config.toml
num_hidden_layers = 16
hidden_size = 384
num_attention_heads = 12
num_key_value_heads = 12
head_dim = 32
intermediate_size = 1536
vocab_size = 5064
hidden_act = "tanh_gelu"
norm = "rmsnorm"
norm_place = "pre"
norm_eps = 1e-05
positions = "rope"
rope_theta = 10000.0
rope_fraction = 1.0
qk_norm = false
attn_scale = 0.177
bias = "none"
tie_word_embeddings = true
parallel_block = false
init = "normal"
init_std_qkv = 0.018
init_std_o = 0.0
init_std_up = 0.018
init_std_down = 0.0
optimizer = "adamw"
learning_rate = 0.00124
beta1 = 0.9
beta2 = 0.95
weight_decay = 0.0
lr_head = 0.00549
max_grad_norm = 0.5
warmup_steps = 499
schedule = "wsd"
decay_fraction = 0.942
decay_shape = "linear"
final_lr_fraction = 0.0
batch_tokens = 65536
max_seq_len = 256
doc_mask = true
train_tokens = 374700000
max_steps = 5718
dataset = "wikipedia_en"
Each number is 500 + 50 x the weight over its row's rms, rounded and kept within 0 to 999. Layers, rows and columns count from 0. Numbers have three digits each. The size before them is the row's rms in percent of the matrix's.

# up: layer 8 MLP up, 1536x384, rms 0.0541, rows 571-670, columns 192-255
# down: layer 8 MLP down (transposed), 1536x384, rms 0.0489, rows 571-670, columns 192-255
up571 099:462406438499570592492510472481478505470520495542584435539571655571498488469445577568553532424486496564482549509545521379495592467600530443502508446383476475512421497581564489498465556543567474
down571 099:509540567636475509516607450552440538422626498525525522539481472490535562478451550460576501493533548493534540494530508466488551541541485472548455399510504556504435489457474530482523457610483488
up572 104:458442401365530539498466534414500469557489436596500528546589465542477418491482406501462450500460471518502452518445462423486484555611579519500461478418488469444419518482502535459534417570568464
down572 105:502436596496563503568492523503471550503500584469438556515457495524487520493481523394457493501551434419420474518602476438434576443496503438449485466481458602469499499575564560545486562570394467
up573 095:506494476474494557425509533544520393485580511563487505577393468499509426585640488406422478572458419483511490456411498510477540563504520498510472486541491407491597417482500483480484484518551550
down573 094:499443425555496542543482488423436539537453499445472549516519540572539540506401506579502497567463503636432424499457601541503599419553537460490455474536455431467464489532457505484486443528533499
up574 098:506450452453465458457515471434445563505550488504426487596614574505521444474520491455568477508394375464559464388457576527400504458487544592549541482453454461560465423497506527462477368536433516
down574 100:476585472420423497567529478531498474525510488599472610513395538570479486500437573502549494487566449528448372468509481569491546483602485571545495549519469460424396530598498492423527485441503436
up575 097:469560501548611573517419441528518491487465443493558403474438511575529464479476519428498523569472517571443452576504477430504614478425482489403499408444586508501431466405404492487605518504472495
down575 094:404507465472451576430483471556480507520471567474545459501486497520413506530435495623530414467512552501471446559526589453600419548529517515508486517478618380411553499557544452417416526499472611
up576 094:522556457531540600405480556437583444493484520597444470510538539504525538522627517422536493436493572484611534472502534425459502497509480445445487496381527463522495490571503505446548484472496369
down576 095:511435612528520455437432518531509483459517473495456480430461439458477461477368511490528454428515504411530546530492520520529525433437374562519503537352418535493490421524508407678480560491524485
up577 101:482483510439507571434482537533594436450517439500356488523519477479493489528458525416513455393575466567494474438387501411503529523453613541452527507589545483467426486581463545534559457449543517
down577 101:458426608460465559530482521468516498400563362524625502444508460474567441468454487488486453501620556572554517491475441586534490483493502472535494516538504488456457544493475538540500491389508464
up578 096:520461420527537518397502472521558517505562418505500495522537438506473568502501478487489504485441480620468449518516525488536572532512541492548500474500518429463497467500540444525508477504458492
down578 103:545442553510510514462523500511493543561419560442574540462555507472453466501518536523511594541538583512513495512540483567493466575531493478509537511510499545554521475493498482587530425522547456
up579 103:569476462552515575460539492569549474530565548511503463499527495534437509530512565502509498543434463473509425483490581436530413430476450567509499539424502461516404581510527558518540474527507484
down579 102:499524536488463534430522583588475478520580504543539527485365565571472554478533561432485449446403428544463459535471558502405508442378487550521517461524527497408523409487515409538539515494545440
up580 097:559510512507420497511461479418515532406438532504450458502554608487609587514485491474520487524504479523516459494599384445533605530409550492512481546407497496579511454512521477402563455595503513
down580 099:510522478515494416514459474524430496518519507469544417496434484372380482582509474365556455554538420449537507485527505481506383568512465431474417546494424499492487443505503481604484441476445500
up581 098:545602474510518527462478503489530427532554486542434446486498503492561505463532473541544465520522475593525577468483461514569567570528577534394539434493468522510492580442401556524486519633510549
down581 098:529462443474445498434613524530540425538480386530530513499487500584570522531565550486477537426550490496425500474458587426476481541538425464490509501499564499509616481491479539542489484534534472
up582 104:456490472373462594446517478456500492479486504665566441496415410559531427503479478519554436561443388500429505568525531478461441532478485492500423373506520467525479560543446612529619607436441434
down582 102:462563416447460464476470499408467525480444560454466430555396572485485538548499513559488435435581551518572506507410518545518611442559491494556528568523475496460580468494473534476432588451539517
up583 101:515549519518488405435413545561479556487519487591532453477499485581449450523497474529545554490397494563539436479452485511514533540550492491546508448485445495590458510482496516484471453459480496
down583 099:458552475493477504560576470458497479422553545504586501429527446503597481546490526478507532440499419441481512525542503417489433553535574443540524587527458631394485519473586475527401527396392462
up584 094:480533482528531551487429446494560450483538481546466446493489520564612449624553609518512476492491443552483449506496488480505520440502504504480468489520540477470553443529521580528570366478440425
down584 094:531455570476492429531551513524519433546542390571447484440514507427522518436512513518467502498498566516404468459557467539399455478464578460506525471449500382454534466521429607417478536485491391
up585 095:565493521410465472546498420558506523381480468464433440444447564481480589435483423539403538566476566541504556530435582434514562458516485522573452578471445487429492466495544495555533452523470552
down585 093:552478551523562458481521614485490550480535518531516464568535497443551477576475448529497462487494595444500533534598513522519544550462492480385452501567523546522511499487442560516578531445493556
up586 101:459445481462475531432452522515433476630572542554554458546536470506479594478477534458457516530536542558497491569438528450464553455467491585469477470458442462523539481450566536367503540542442539
down586 105:499461459501513478466525478416519488649457487497513542470492416476506621439566588522523563541520567511549503439539402466526584556485488577502485569539467462502521508473493482379433532468358494
up587 100:519525460447550457585481526451548435553540534557545413495586571488562529492514585533454554444465476449495543515369481445532528424542617510462529582507508395532505566498484573480408459497565568
down587 097:548518538507507504469501413478535464523538395504420453518556472501488488479551466449394456478544440500582529445499410446437554522539532531633540466547439424421492470527423480447524490485495486
up588 093:448572472531409485400481512524537415561582546454490417543442565553439515486598595470549554504533413504519539525532511491542464430474552448493521488455359567565442533541534498459517430498454501
down588 094:515553539449554583526496455453458559518518495569535370436501516512535523492443503600517526572501505512586438545489533557462479471415435501466569583510560587499536423466595519512476576571566431
up589 094:546550529433596542544510575567621467581455476531525437581532551592521456482565577473450448460461524531476456537522414402600492378486606547542512547530515438568476530521520610581557494435529503
down589 094:475533485591477548563596532456563541412510480525495523474415491495418544450461494552553501536575457461517536497550462412508452544395468580553473550523583540486505451459588550533479467494483547
up590 104:418589450510491552551464612526468460504407457446364515534493446529489528497525427321552383480522501604449499633472550441516553514472559533497447585432521484507438567513593627491574562521508542
down590 099:428447514461549493383416467515447584508547554496506459498523512523570495520523511517632398509518591609531462547333389520389399453485522495491401452518514553510487524525425474432545462515490487
up591 098:550531487414495484457524543509433513477523446588556504453469525550483478440529464494470482546421439507590502462465547520464534537497540481538500514492458522540519431454500491417440463491490563
down591 098:460478558500527478505440618457597483442495535490514481482446459387568489520478462441496491502505533560428476605477454437534562599444448407546456489493449517464468529465535555508523557436399556
up592 092:409485434459504542523391499540513531555506485473505450499482536540516489539500469493444431509492502620413499635446515510539515454534564548427478394498409462529450521467498478526510508486492488
down592 089:537536505493459506386592558456425468469576571565435450520491497506467542513600561469562473500456493550484479368554554516484477500505435512549564560496497543498543428480478479423431448501449548
up593 107:453486477463492530460503494499514499521404576592415439514574610562554510449574512479465436505478436596521497465539560520499469476531584575505541507529420496441543462537514535454436483495555572
down593 102:399408406543579492545438526449504587435571476486395531506536483618488515496548428502505550468529515486459577556475529466457511526498464471464562568536490463559474620492496493606527490511426519
up594 104:513514480400512573518443528496517451493385501465509482583510524576488532452449448540470435458463482608526563510530507470476523519496510412544483397508431599529514365546511496463471461503514528
down594 110:490421494497448448464459550466475486468502443475527470448496476438485534570506399505598494526503510425535488592477539557483523543484484532510308534462436418583537464572531386475358489557496491
up595 097:466496474567475539533567566526452478549529492507507547469438441521472562557554433508465468608388372480539440451540471534460552476497516459426524403546404511530410449500518496527538530510545419
down595 097:466439483452562443466499462509544498451523534490507532404556511460530497573531533492559430440572619496552530527456432508596561519491448498542529480453557508538475528487520555525419511446479518
up596 100:528533491481519451482470515502438484423497548531496509508479448457455427556625498547601529532507481487508475486435565487525564448527485449518516491503457506472481443567571535459524392523470497
down596 098:425530593448506496547472522524503486539503513420519487521456541436530512477504483496486499464433518487528481428551465570448518517541474450518539521573477576560495473477445614543560529576431493
up597 096:513512485525612524500515517473576518529474559503466533568580536522525619560567491530505499545466485490444452503514558507461468491522465556531506490500487480488423494532472459506556474523562483
down597 094:598497490514582477657541435467496517505547475479517413485483524573539449438479529561512554530503526540529559485488456447522546449488555519504430531520511507476493491487527528455450498460481554
up598 104:475414450456430490466459563519583440552483490507533510519503544496480464514563580427498492465418523544438488492352594467534514487474494472468493478457471426375417464498497487489572412490522467
down598 101:559473497616544426560571543617545524569395484414507576440433524533491504513467532554541530489469568507516599418581483515644475518459564450428554544607436608477525561469460473524568504534461501
up599 106:486528486551569572461473584436478432441484597450524495495513557429468484527563459521526536469519429493500382428471491399581441458581500571450490515489394481498477482549580576445454478519484526
down599 106:504497361570593576488472422535537505487478435438506501501478483558528504507489463473403490464536532435526490540533554418524509529515474557419566506494444534593449480482408552547510439501530534
up600 101:478517472494545605493462568511504532532435507485463548465487481521451531488560541477467551505486466516556501471449471464415467459576622572506445503413468437494515463552632495502475557476533435
down600 102:530434423483539516544502487453368524495605498515528513490538517388600506409563484536524468485553428485451566490510522504549508474462565530528500400423477434558527406503441506531490469530554440
up601 100:563529506377620473440394559473487405535516455517322499527545474474502536506547512461506456439450515582562464445542459475501598573476514488548430470539437449474483390529468483514529480513511527
down601 106:469498511427526573452527498439556535451501400625461552533518519391481510442459565496478456572496479521514514525487562483461464500560493579489417495527468490463393446453534472530465511453495477
up602 097:438367443601542477410634495525513477518574435570471527490466425473467523478531475487416518575435447447518452525492544466379524513461508519531465607566519456478490468490505488567522558480478432
down602 098:512523520538529556531469555488464492403466613443435463547531572542440534475390498530541453459544582528585470503489468568475523396457552558430578417457527494520484533563446455492483380535535599
up603 092:502474449570470416486390491475556481466481504464470462428517514481490512549445517427525495605405500464478529546518448495505443469547429441492544486548545447517457473480434508461520420488534486
down603 090:472556408492514543469510497552550538449485467480582527512431526379514419453450424554519523405651516423487531449517509544546513595484580487543512503515447490483536525496532444484505496544451449
up604 106:603583505496521637507479574468558461517482572493508436503462474545540442452582454396582421599556539442530523523426467448498550495495496485460434440488422499503450510533557508536530535509535545
down604 101:528532508557536484584448561465507519509602505545508567479480566536554525519525449442479542431510545460555507525557562457384485551527552540400516428338580489532555523526456581541522477470479574
up605 103:468451448446557490484455550496590544516550542453498609489534537426553512562450473411553567547503415481440543529438526507510438501587566512566405474460471493430565497501574501529575542511493460
down605 099:580502453512509531445507412590480516489501449483490545511458415584440462517450549511495505429463493456601525532523484517494504491461517498556490461513433549500504515653478596561489476549573531
up606 102:499583451381457595392537496491569452543500434457460477508482488535540533425508563469478524530489510506493521555497477503464533497399493573433428430505421544487544503534535479512589398522459488
down606 103:538478524528413527433448470530523559527593469505582489436499537429478525564522519514515568560450526504442557497468453500545572526456461526554467501483498486505455563467457419545530630548556496
up607 100:553439448473487422479428465533584460475508536472467510536567477529399495545503518402549374494428550473421494434422415461507611542580496558490472539453480470561381516561507539446445533407551444
down607 102:538511556480509525578527511406393465516489513473561421460453564554549459568492489448476431592437485419453488472478477531557417500490441482510489451551533482541485457439561579510470442503443459
up608 100:539379366372543526514444469544542540557436500545449462556580404577475526564493512549555383467403431565483516559417484541584458466559513568547542595479522457477474549515543571514456546406539507
down608 099:408520499511475540476495504451507450520486591433515528543475597498448480550477520501490495444449399633497517387446580455569521504442473486573447521542644534508469501497501563539482524655431516
up609 098:421400525533531505522384514536413576463486517493494470511438442533414587500479485487521379631499542428620461511511569512524522480436507460551479487439579468431522456495494558424622487495449540
down609 100:540502479466599509541621488480578429498541580512535517567461517432574411453463472460565449465504395444360532455428476560450468545465510517593563477516500496604468507488483483479475443504539547
up610 106:588441483418518473466521495542525479476666512569470414445539466440457569545535469439560399486500446526613468521504471458529515463536460579493537517455426496551541538460490522447438448511473453
down610 105:443568509521544524510452585472465472482541530501475508469457502518518523490530526490557490595473437464532402509568503496512608496434531534633452375514490536438525464438500510625551499514446459
up611 096:580563516535561448450532468461388503490538518491421534384474483510532442516486496433567521531457440550491528519559524498409509492506467479522516468486484512491486574524492494422404489520534493
down611 095:493460491394541586492426482537501484488510544454538418478561401502550492528496514535424436579544488447407449561472482454457543541495594510495504550541431445528490484500539461518595542420503477
up612 100:526448528438556529487500509489480435532565427509404509506542447571555521515480449418480418497451533489616470608565502480576614496501509562494513460507401455487572444458498534496474481555569419
down612 099:478540486558535497573455400593544546523503449512504471536479567521442470504482480443586464513489524460431545583599431535469439540520552464445431515428489475523553478500450499454499513443413521
up613 092:517488487449454478491451547592543541456529450478393469433516573562541570461541604480540463572577540538436529519554531542555482502482620481520466544434448485525446447485475477599586443523367482
down613 097:501503464557550553458577441394537536442591459530582511528404496481577484553400505477525511502463436509520575443423483485601459522579483427519546450511530515552463529486480517463555569548518558
up614 099:466456466583513547413607550524478612471432490533419449466437528459453451451530452411533451527464433538491435456477482498443599491438486519397469609544509478456494444561506482486536422537520536
down614 096:492358517482558526490437446470449462511519520453563477494553495529530568485492496435574562553448555465542474572568526526430469466608474489551417507514451531518478554563462499533522601535412457
up615 097:431505498485580509517485502476543548558402526547359441505534514489519554440528469494527484513480457557627436550541446506524495552437483558477507585426459555541550567612461572558470495446570490
down615 095:446467547561481492507494528495422472452525426372611507496498587493543524453448555439444440504548544457511519389511494527525539465509517528468527476496417463539446479461500445477490558566462544
up616 094:494566409547444494474494457561532543555476529562419500541586544474455475426556418466564418464462449430490532539457461519537529551535514559570528578464544456552446524454519429573527615505569464
down616 094:553455498504415513583512474359553499597572512491467577524498470473481485576459507508492523585504519503506515544482521616465448453336434487435468376501422560528542445487461543502516444558452517
up617 097:494464484511473484477426514447371468489495451440428485547565528529529423518551486369560488506473549461504413472418481421499492505464513486540492467464532563548463468448446510389541399527555405
down617 092:587423482509521568488600521508481430541552581508583413527533509462519560472467497536496479468528560526485492425611516483530510542542479490554455442437446424574549521506437560429538537508520520
up618 105:592530454573514477471429511470523583463489529425436485422472507511401571473509542507554427492500441493528471438531554511531490552450642580539478501503399448476412550569523438521480456518493484
down618 105:546464565530511507474551459458528485534443532493546491520425533586423514542461488537483447577495560442434465510526484497523468507577491499446523505569540521555503507488438502430610476437505587
up619 096:482543459492530554512584520503509560412540460613536470518487493499513534548513549471482492456429411554576488502517523453533509416558603527431488495562486483567473405492483507476563479570476452
down619 102:457514466544603482498461429552545496481513489415507432478425486553510574391481493470538526576507477505535640500526535523537473536494586394516587548485525493471526521442556427452486445524545481
up620 100:375515449483525569440498491475554483464479539450480467578446493540426503459493468444505535597538556469459520501523475535451477478469556563475516584435442565480531496569434557484479463454464526
down620 098:507523509472455503462581529548544592498467596488469508535453558509536532450441598491458505490535545548523439526440544492461627566530374435600612443440623513459515529570465444506472558462538456
up621 099:508393502479495531491488544507576444497401428541471438546600435577546468466535512505546510542499547508543534524464556503490461480582505496546490430549485583518459588413502494523510450608463471
down621 095:550588588451487396474629520405499490402560564412548507480441370383493577501497397473603545509386495533493587432418467403433480511459464504507504548479559510450493405533470449629547549430560538
up622 097:518527455499478363457538486504566499462477502493537490487430530497509490510476445492512447647519541462532466445559451453519451493538538525503552487520476534502455563474532500540439510471552474
down622 099:415526490545606510548456491464473593553546441495488474499469490579530552423476496567564559437495511482431459539436543557509489487536493457532477464466453463511485518472400457499554591526507481
up623 101:568530416455581491498456523425501488550487489609562464451554725473453516519528469576545531507453447479511483448511558474481457454451487510438540470491510409550480473560510551483504476491382439
down623 101:506516540442437484507603439451505442485489549494522477552463445503527499595428484512551479476539500472489581527467484478549518522486561606511539539523574502556596528502460565531555539303505557
up624 100:550565431503495540500424485517484528449436536568543554489522580540463454555485487548462420435415445436505616524535507490520591455554587486477503551484482357438376492516448567473437521472473519
down624 098:428481540497506455531500476493450493409511484401475481480440464514586512494433426476565618447524503532459481514452528561534493488537449484529555489505498438451519547551511517510520532465402476
up625 103:516484512427493480549503418557454550452492472429496507595592547433524523478593496561444541499519445515549486363516552484533500435542517483537515466523477511485419358573466516385458510484550518
down625 100:463491491508542510547406527528560439457513557561451592421479572445478487535357512509464458490502554527532577468499493482586564417560505515428509442456464475586549556444460536470515564561484554
up626 093:539504521420454486532402528494613435444511503506530500470619541446464460473557467467517542522465419509493498506485508458421514412523515515441485542435490467453420473460607483441516474594588469
down626 096:449595476570523550553620425528508458550464536386510506447447435465580479468385509425509411571537534489466478595494481466538528616476539468536514505583506480619542492546503525469585498568514505
up627 094:463485415548534516405434520419521546491470511551485528409476549503546503481563555556452477556410473602524454450385538412553598475367521518547396538484499507514540437459507453472563486440580519
down627 093:502431523514551452551628507502476502563597461561503465410409501453463517456444567545474574466525435446549490466601508563467480479529477519442463599565477415522396372510516394588506469565523487
up628 097:531426448442491555497469513438524507532494528510504542391555489509426494571513425492550512552464434571503553409521450484529594445469594574389450485401546457539431479498460496487526424542524508
down628 100:509513466526465457595528475529371563483481564521541502456585466495444484548392593505475486530446526528456526501396537587399409548468514517529405530524553526481563495445539495477531391519435408
up629 100:465481458490445521490490627546545535409555577527526449568426395506499578466483446525555504569466460576511526549468407463551535450441547545622520573475507543551423556439545489510563507528564574
down629 102:553459461451577524458565494434571563436546494422537398499599487466532540428506463508445471572580467425458503401449581571572481450454582525530468532456506484533533579511508515514440478440580514
up630 109:453473519521593468437449526489504438454512493575411514552528448535539487462500525403500373531506485482495455501452489498490560565475519579434499513475533469494460511494520498401642495507497511
down630 111:479537529441580541500512504468515436495548492388526418522508491538559539459494514447515538490477493497562464518500513470552519485552523541428402494552498489559554488529617492403596551474510522
up631 106:485489461435482511446498466492421540485531401479448473439488481576433611432475438522467510555490580564571537568421537493517592563504495521425458525470561586442412534511597465448582573557535523
down631 103:551537542425537534523489483488465520482467547498568549467515529494565436550503556485585520563474514517382605476481457516399540494515476556526508464554515499505537505477490453510465439535441476
up632 103:526569474520585570469409521510549521432473606549557352526519524500553546431458325493567521486501369516505543460411613503527459438556532527540482400433427433534456517479494494415508485521513533
down632 099:586596486456464472478605468483491492610442464593534498425537529504397514557487525468450402506444504483476442498581458455561550617425480416532604495562474607471473444436485499474465506478468475
up633 100:487490408459471485459523491580505535533578512607542408482488455549431426543500612458495571513495413477498491515424488504482457393528491574488448494452521480534506531620489497464541538497431413
down633 099:591472536475564507503470553495554479501475538522550541548450506497614450527491559546503462530485453498474545445489507450562520587398474416544509448538525567426514555555503634422474547421591518
up634 112:509553396570565493508402519508551588462510487454490504494481498558452434453631506495580578451493477486514526596515481467450591495446631598485465516458455510486422529503610587496440524588403524
down634 114:553439581460556491445476567505468434592449475482511524566508474465584464469461419432418513512524483493482474437474529528469498403551560563561495509553498500530495534475558513528485467571510511
up635 100:513454475455495509448477527442532635557509461534441546532585465479531512419574442527448416511435477537499526534410467542508541525503593528509470406349495505613450547574567531462474483435561535
down635 101:524513456522532396545439527603486436456506519463483540467570534497393446511457422432416512440505519511443485410495524580472453462562545444569512505415429515464571548483432456449530514565439303
up636 097:538556489482479458459538392548507484528443515633498464537578468534600502427533539465466573513483443489417525482376464494605537456517552459560456534548498516532460472483499468443532514524497553
down636 103:526592415488495607588529558546551439506528566432469512486508488485479510464515444581573486480545466444563548452529525446524476545486503517485594451484525431509491442483441459438552483429493428
up637 092:577503463493541487529517488509590491483485546511552524508470492473526491473521438397557449626465442476546431517517512475550591533544586508592494446448428539451465510459557520459456571549542522
down637 095:405478602507545508573542455461498489494509506483419538491516497465513476399577559533499545458526425540558570540534441505568535497543458490579497500490521511491500528508470573520527513527407479
up638 102:565521424586550513501522517527487572428518454546468531645530482571516516549409482518576481525453448416494528479408501472597534449522531466520473449494418432527497469524500516435522407420482553
down638 099:495519438446516416540441492490465512467471589454566502420587509456450552504580503430476535402445534599565519531506462394557546471414469508478416518434502556480478582523656551474517559553533452
up639 095:550556481475598479508482450536506497477538449423462501475520499454461459461494509443515435531466530505567477521485539575368543520572470551430509428438476468569394436499547526427581457485547443
down639 098:540545480416449443412583552536547560585425546442529438559537452478453596585509517486530530449553447534569538460443455452587487493464577491493515555518489531596577507445483464533433462535460487
up640 101:420547449516504508410408485498519533444509523553501465610485556486534587381536457436534475616378474489465562507484548450537448556516466482552478489492523437421500496576572426539494604540517523
down640 097:547494522567467605469453518566516507556472503536407409499509567548488478460537429423521526431466507600526477458555549580495518536561485533482499508499446580500426574513438455451494490552472494
up641 100:505534462520495503439566480450507496444484432562528448545482448456499561464522544420596492525438483450591437425570505460509485449442464445489454413441583464471539511513445441414444436505570532
down641 097:470508609449496533556533536459518503395524499484532606445522489478411515582420499486530503463458510485446538401487527553540460536466481407561480480532478504455431418502484539474565490438488486
up642 101:492471460482522537515478496616478546617571565533480570636528472565592483402484492526499502509538524497405381604496498470516587424513525511528561414534515426493466470537517495422550447497519539
down642 104:501450420513463524414556494498523463422535493443518502506422509505441528516488532492500369487517513493541533479410445603502497518457457482577667501384544579474464543475477419556551520536518417
up643 103:501483460521597492487472533524418460540483501563580499525520576397472456508568486431445499482489553474433480515466510390525459500542479481469531519565519531455554552557481496447552454490416479
down643 105:481545514463481433626475543534532496456528499507412428508567445498520551465471515401494513437513488528477418461614511525456513459490463557517521498548544440570513445577482500457497490511534436
up644 109:535566483518545536459442509559542467452560468477559476497494511553494455522497505503540458493486435493596409473497480411455528494445517592533505545468452439597495520535445580491498431548484449
down644 093:484523538444441492462559577502434460550518586494521508442456625569477426501553485464497445434500499534487502471484439524374568553480453493527523498545548537494588500488438419602457497533515477
up645 099:423493444437517445470542505432547558570480581494427506468592501473500401422578505544435468489494465480497521521436474468447551542466526467527457521470527459522492509548537493490563407582503572
down645 096:581471478486490472462433532626514492528447445429499497522468477451600508556406539414513597523495565545505512395551578557512476404512521482495425437455420454533509490586487475459490428526472462
up646 099:439467476469549509508520508559479557558436575498515429476578448490507449529552506465481515478482531560416465495467466512440523477532473486509428448479433525493471403574577554558531501474534540
down646 098:551534388590570438478534441484490511564511447432466520546494522525499488437492526508506458563511506502509573434498501465479451549446616530435500578474570476547569513420516491509500510593479406
up647 105:460492525572539571455497485586539549436492560527551496450473400443531516572531575461477480472558405444502465526551523510473517432497527529565431427519489489535391494562594466560503534474582498
down647 109:596471463436500411477564554509435531581627520476409472512446496485538440465386550585530537513511528504545437587472566454512545553475530519548461503506538512518510523556480407463518470545523473
up648 097:433509441514508488456403479479590476494478498526524540495517507524511562521567530520515398502454434540475532536504568514480496485495578538594491394458452572493557389493587496527549532598504468
down648 093:555544455564517533527502547468499440413513451459553442554466452583481399419527392479489504491484483466620472461433430502572549445401514548546546485497538508492396516504440561456447436442461581
up649 101:601542512436551519502455509565509548491455409491431586527553560576474482448547430437499413560524498530516565489462503493576513565533549524584464516407456503529525495520523564441519550572503559
down649 106:497534570548536500516410557442493539496569552546562428445490488469437514529537530493445551480470603495483503443443502530515389503443537455557452447430552470523500445494433581480459525493545675
up650 103:574446458512644490467532544475493492591458535420564427514424579575477478518545465509528513529502485502504497529513569522456474511458479468472472612492456507634458527514459573425552407509484615
down650 105:522427525587507499503518509511483513529416524541520505455445585559601424520481456572470516497562457489451499546462480529577488555450435502517469498562445448447534539476504439583522488512342501
up651 100:487569477386452458518425460518429528579485559562509474572529523558549440618478451508523515516514592490513552517504417509477549523513528608487394384543498459509402434531531509399429468530473496
down651 098:496517486469566535492515491526610425474480430527521492510570446481502507437433441454538473532582491435490439456481518407517484374395477554463531493519493507539516527501495480526491430498528471
up652 111:513456442464512515507484520600499517585467426569562416552529468554457480477530440377567470435505371497491422583655460414485519500437518531487487501481464464578460439487572615434565484551501384
down652 102:477553417542491496529501504595423467538583529558405541454439502511521517410644602477532538515392420521380491555537445535453477464608488586527426494497493554459505495494523523492509468532437540
up653 111:441463407558637512457445527533516503488443503487532513469604521467456523495477428452561492534526439502444402548488522403511446452533557474484505477470463475454547486436527464436511407460447468
down653 110:536552398482524530518491433479517517548532480597430531456521495463394518490403482561579553508476523559500501541545576526518498465589490521479472480468525481545475602565525443465565571469497542
up654 110:498453456438501448443555486532533481513440425521484503494592577569525508382458542394524359476455507525492419484514564451535621429554507524535410475486559526463497466509531407480656469553501461
down654 111:618583551553432498538469550502458435523443513506451524490486559518512518473455481496499555483489448430575476536489459567482493504590551610432470478618474569474514533568491487440551505543393543
up655 107:455480452472491482506433597621477468406540509535416550506541500548501521505574487474510411521441467501484428491425528450519519460495504577522543453463551538541362535512580421578498512512534458
down655 102:483451532442669509463419447466506468452514564488606467540561472573518501487567579529457520467474557509434497527469520506491534534437512429533562493501466582575571494501564515558537525480540485
up656 106:462521503554527656490516513587421452534495582550380431519437491509549615460487446580509471576496440599589526409542497450436499480487561583471451494531437570482396514439494450483510536516517467
down656 107:455410535594669504466498494465543486561510458672515532445551525519445381528632522436555490517517500550437462462488453531484493545494537483479509503494472536590483560511497491524505441534527358
up657 105:573562493449605568502473454471554493630508526505537433449598465581510418475510456559539581480488514547496529529457543468495437403502497482479522394494436504577433469573477568466494522506474480
down657 103:494445521503486480483526476417464464370499484505417549502433505543600533552478487487518479517500603465502531528441457457512575507530525529454526471443500534506469564510488438596481472432525422
up658 099:474497396500585520562524554463531559399473471517528503507504450454452582540451469470539473487509437532459473524535555364535581561520495496515501481531492540484487469445527561470490428521458436
down658 102:509510565461433478567477501498444465520519473509546527490511524468448458501525543517455545534511510488511527466512508475535420424526574407477554485468475563542449502555439463549468549467508464
up659 093:465426455503542428382510515463570394529514609454559513444486491518516514455516555548542468664477392469465444602561517511508445491519548513520467535444408480462395525460480445551526573432514410
down659 094:503476519559473521519546515409513520567523454577482495515533510445519568511534468510558513500521518457481539408523507571520416526480448478493562561388595446525512455431600519510345489481399505
up660 099:545620485504520497524479547473469494574481518484514504471514522422471549417531509387483544550496434536401452506495517495508515465535595419525532434463522436513465539452512421526564500532515534
down660 101:571505609420486598523478581433598432463536493511514569485450441514536539502478521444463549465470452581516535485583462495436475553456497602494335498556494569507516481416529501522534484501478543
up661 093:467488527461594555481527503468462444457522567443496418569471516485608532510455501388570488583401489570400453441566477473489517503467506488453430438521476558527493541600486514531490380518547501
down661 091:456467594591516462622553482510602446551539596500475592454484453430494466581569463518481528512464455479527598552518444401420504440497453516478538627485517496463473506540474555516501613566403538
up662 095:536539540468529496472509495609565507525482533621541502481517574579522535409457463493519554552402581584457495550507497501430586522561566466465464457383529529537526470481547544439530443551467498
down662 102:498587527598526451457480529399435518517588445490474523481562445491541462472481420455470482539581493531479470598502512574509423543486539594509538557582551452410513465473483482506546577522502505
up663 103:564471477448470556408615452546425508458473493512493502527552537513500496513539428429485469461455491533488503463478572494588473412523463513525472541512508498541409537659508479538511547556463494
down663 099:531557486408400625474368483490491426497518438434443475477507449561516473445430404612542460457426393571543475482449537547448507480518559577426543481429470515522475532443540486563488498479539443
up664 099:483422458557481547568414589535553554485601563500447507444433552446510471594438429546487501513472489503595491562555516484434559537475529497429429556402404534549507411526546541564477496512458544
down664 096:491500479461501403521571529551547530582483443576457479564491512486395462456546520620512481480547473595542464463616472477465468613616530534501495474504529477481511477549519541480524447413495431
up665 107:405442443503502524448474555504503500515505545526510477535448449437496457470579529532600569563525555470494515549531476432544522543463438509528513552445493572571563531482495535486527501424511537
down665 108:553566484529547518404513503478501464610557481456513436456497539538496518592550529495561609477448458382549454407445589489506524477475508456442470469432457543569527461453483469479438441517441507
up666 106:418556429521396590489438509483543496541448517499532483545448456581520569508471510481485464583464537481562421472528507537457517455535508554518529411520478544517528513532532467565462532536456473
down666 106:540473440555428495524487443551501529473495495590463496559465608547503547511539467562423504470501519516559581496455525448453502582484581514562497485516533548480526496526509542501541536430448535
up667 105:452553503435481465487411454514454491603415463467443502548500494575512508505535559512480450604564420499506474571566433487427556489486512504604339463503539528516526449521453539573541441576421502
down667 105:533522376476527477606478493499547567482532454493527411490514577430511465428520502457456572475453481538503474499549468510519532512469518477481472519546409512456504552473515452485477516434506493
up668 112:601570446453537502494469432536517584476535497463603499409493468514431539521511503547530445464407458540539454393460518437516510357484532604465508513512415431536539501497542579492478456456452449
down668 113:490545510534490538480564482493476371534473534553470507556483404512544451437454516391499526554506421527449525611556461523515515519512461402536532418565573550495522473475488547497567534554514560
up669 097:438441444592511530426526470457481504472594457521468471523493531516556483469546503488496545486513386605466494551406538521608580430477525520475445539419559538515472514446491525592505484532493504
down669 097:466531583437407464435606448458484563469502548486504488480430440508443581508494539460442568513582388453502594456528445360492519568476536448580444398542415440400474518549479500454482458439530515
up670 105:546514433493560493485456413487609561632429547568534564499566579529473525433639553561580452403485454506464482500409472505532574458340554494501476486521475472566538502538522471522511577509530480
down670 103:417495482455589492490527543500515532467508506477460439528451413504511496489352568501536516485469443528485482509524445428535460410505546554468488525541513532546421492548553433543442405492585509